config.yaml
d_model: 256
attn_scale: 0.15
batch_tokens: [16384, 32768, 65536]
seq_len: 512
steps: 6062
Each number is 500 + 40 x the weight over the matrix's rms, rounded and kept within 0 to 999. Layers, rows and columns count from 0. Numbers have three digits each.

# o: layer 10 attention output (transposed), 256x256, rms 0.236, rows 26-33,90-97,154-161,218-225, columns 64-127
# v: layer 10 attention value, 64x256, rms 0.219, rows 27-34, columns 64-127
o26:454520497449473475528453521461632497506531539485487491550499532463502484474480620472416471510493410558515548581468467511522545459512433489441542491463473553466542471551473561515495532461504525
o90:479492512507448533480517493484452498553536550564493481513498582493519554549511524503512515458503563475531504430514541545557494541510513575505457517497497524551505481472549547506564443517471543
o154:531538513527548492473482496575495563529537467540509512533414472450590448453431422517504523515500482434413505464440535519430508449439477451587527447511512450534519536466504478479432493483492484
o218:531414562578526494517511510452491485454426436469448479376460473528470536522549459491499525544502481488509483561461488493460451499495469530492569455486547530548503492519481476537540477562481437
v27:472473446500430481434499554461521504572517518492533518422489494471502505483518521496524543542463543542525542542455548493572599479492554458488498454537529486437548509464503463489499443452474504
o27:530568498537464581487512485488493558541519470524491530539465493462481498506504476496479475492429449506472553512525450524487493521475462469505488507532537548543507503543521488522505578570498506
o91:479541539465533483508413485543485486487489455444450484529481443489563542489546515431477501480484515481509441436520499489495428486513470551523508479522529532518481535548554490532539512461508545
o155:411405465520480440573503546426575441519510514506454591501511528526461504450485478494525537479489455554524482612522486502557515502569524463519548549477506570511519412442489506500487462523556507
o219:555540490519465546477521506569479512475553562509550515443507436462460501499451474520503531503495506467532477447418479491494546492522553509422448438418477472489435514559501479505557472557457461
v28:536454503464531462457499460542528551545523518485493463509511483481476395472481423388531420511464471479502481528482524456476511517515473455510453402452556483447465532444497534480566607543509526
o28:476495490507502507489541488482467443512509536479493462467504571475476579523456474516501509434501409516501522496438469470526497488477492419556486513401547465501472449544575482436458520502498465
o92:489572528472484480491472554506493492451480509532483532570433476575452493485560450453443528562555520551495541512519503457497538500590530496502539473495519493530552518477491489453450457513484433
o156:505533468493477522448495503537497541495442511541513523493446506517625500518427518502535488543432473482530446438428525462462475394481569532514466484482430530452513541460531545504534569525459584
o220:584446496439548516583470475488568502571505502470529549455602543436538477492515450533512515532532488448470427526478451512468524528411499551472504432543545500509468543479397517545502481479514504
v29:457448428539533428483514475446476449540488514436507541449513527461461530427564437493501476517515493482521446471499587430476558426432465418478465473426485551464507544464544575429460521466415553
o29:473545444434479506530502489459522470495536519471484510537486470495484384498509518515544525458487393509526506553461468498516479472504480473432486513500463454461551512479489491451440534532559518
o93:469491513497485556426539435516376505489489494551476533450510517534502588492509528537477510436528559468528496526467546489494481482473456450468532515504545508456534420542537542566508479503509445
o157:502436445507524479514460581447506500460397476512494515524556545457552522510488580532522478457461474464552472466642500549441482487487562507579517485445468471497483441505453504553535576440478481
o221:492607578586459454501530450556541509495551502446582479497499492525500459502475458516481445532443540560430541482446465536544463533489496515475492541515617503573485532473538484438510518502546500
v30:530461432493517526499464528479537550507549549440409506512593475465507440561490560460498426486531520394470434520504561516493432504501463540508468496432490471551501487449436539511521576516542462
o30:474524523554467528423511542470432609438543556565528512461544490521527525548512492555516467427492506516390462458526536531534513466508502536577448486550492478491559551545488431558470482471472486
o94:571485535524530470528500441551494477571488467494492560592532563547560493529479487532480488531496450500512525538464466506518535497588472539469440527532495501503459511563531509489532531481577460
o158:496495474465484456484472487425539558494510519493497502458513495439460519495444545476530493487515589536556458554447578456476474535461555444450521460506563526550499428455527564501517429490469518
o222:524544499472556515550531548536507455505474503507515481486394470504474483473565494476503557501464535461523491522537452519485462495411558486451595478448442488487515487469455528541488461496467552
v31:541514551557476486506445477494437479537474470460513498455534542522522422536513542507495433395557418534481502405534541438495503453467525524462405559436518511453474481454518509526505473459451536
o31:517512485530473471560500496516482464496501426498470535494482502480463523524545462470526552495555509498431528548542504529467479506589515520477467601460510535494521520450558465484493513589516491
o95:543423438488490540487483496484513504524497531489509470556484492486495494408488476454456453519485488496519542476508517455502480491473477505486526449541459525590546499514561546484511534452486497
o159:538507505520559510490556526485492511455495548594525544436565506490471493518508539466582464473470486541486477497538516519531540519482526407507501503502481449480554522523348503583477472487482486
o223:429544528521495514501488504503542513474524493500542555454505521505456465537568516573454538563495507484589419548482486515496447503494537509537465474490467527457475513535545546511473468472489540
v32:545508523458496533435407559531527461587545478465465557441509449503464505483506510425541494501469520517484508481559509514510439528462540506451502498531486474483491494452515534456488538453484505
o32:448460493453453475522476480534534516514491591444472475488403485475463452514503523525500518422524524529497492485435505499510516489503451440524454418497511559557505436469474501453522538568460474
o96:526455502525558429473491524501559511429528450481478487527521478521545519513565545504505486618576501495523530501556470473495498511527505557481523518447459470480486511521470528547427486519514420
o160:502504533520530535480565571456480495543464545482515509459572447461437524450509506464534478416489552508467504479519517547496462501433514481543494518564529509543449497512501556528497492447489468
o224:470516485466543579494522436497537541560533416461436445539470509494633471471423475506534527452470421475518511555467544482485571534507518505472515501548542510461510501533492484526584453501498553
v33:554511530469491464477437490558536486499484485457460494535449454516492443505499438541439495487488495474484559468571552511485478602470490445473442508519494460409504491531477580448554495433507534
o33:519520471470530511508549457497459525474513522487555489504439495544497438468491519501481486506487482469508452461494476423481565549482541519442521442477535573514483578440529405573482524512475501
o97:454484473434473487518492535511496483560514527471470459492518500513443534502489488462519536503503496500478488519482524512540508509510494536503534495443449462514482456489453536452469528486483462
o161:462538537522505529550514496407479491487465543507492458480485469482487475479552472477477505504524528537494500472547532540538533529495465423551430501539521536514536527503517488443520422488491570
o225:462453528551509518443428469549482484486467486530508428497549473485538480545509497528513461492505515525506488496503507506491538461500506495559456437520544465478529397511495534478541580502494505
v34:530529540556491483475517505509523516518460509531556501385459487466501466421523546500489506554521570547429512472426534513548536505575506530525561526472435481477519559548498518530476511456440512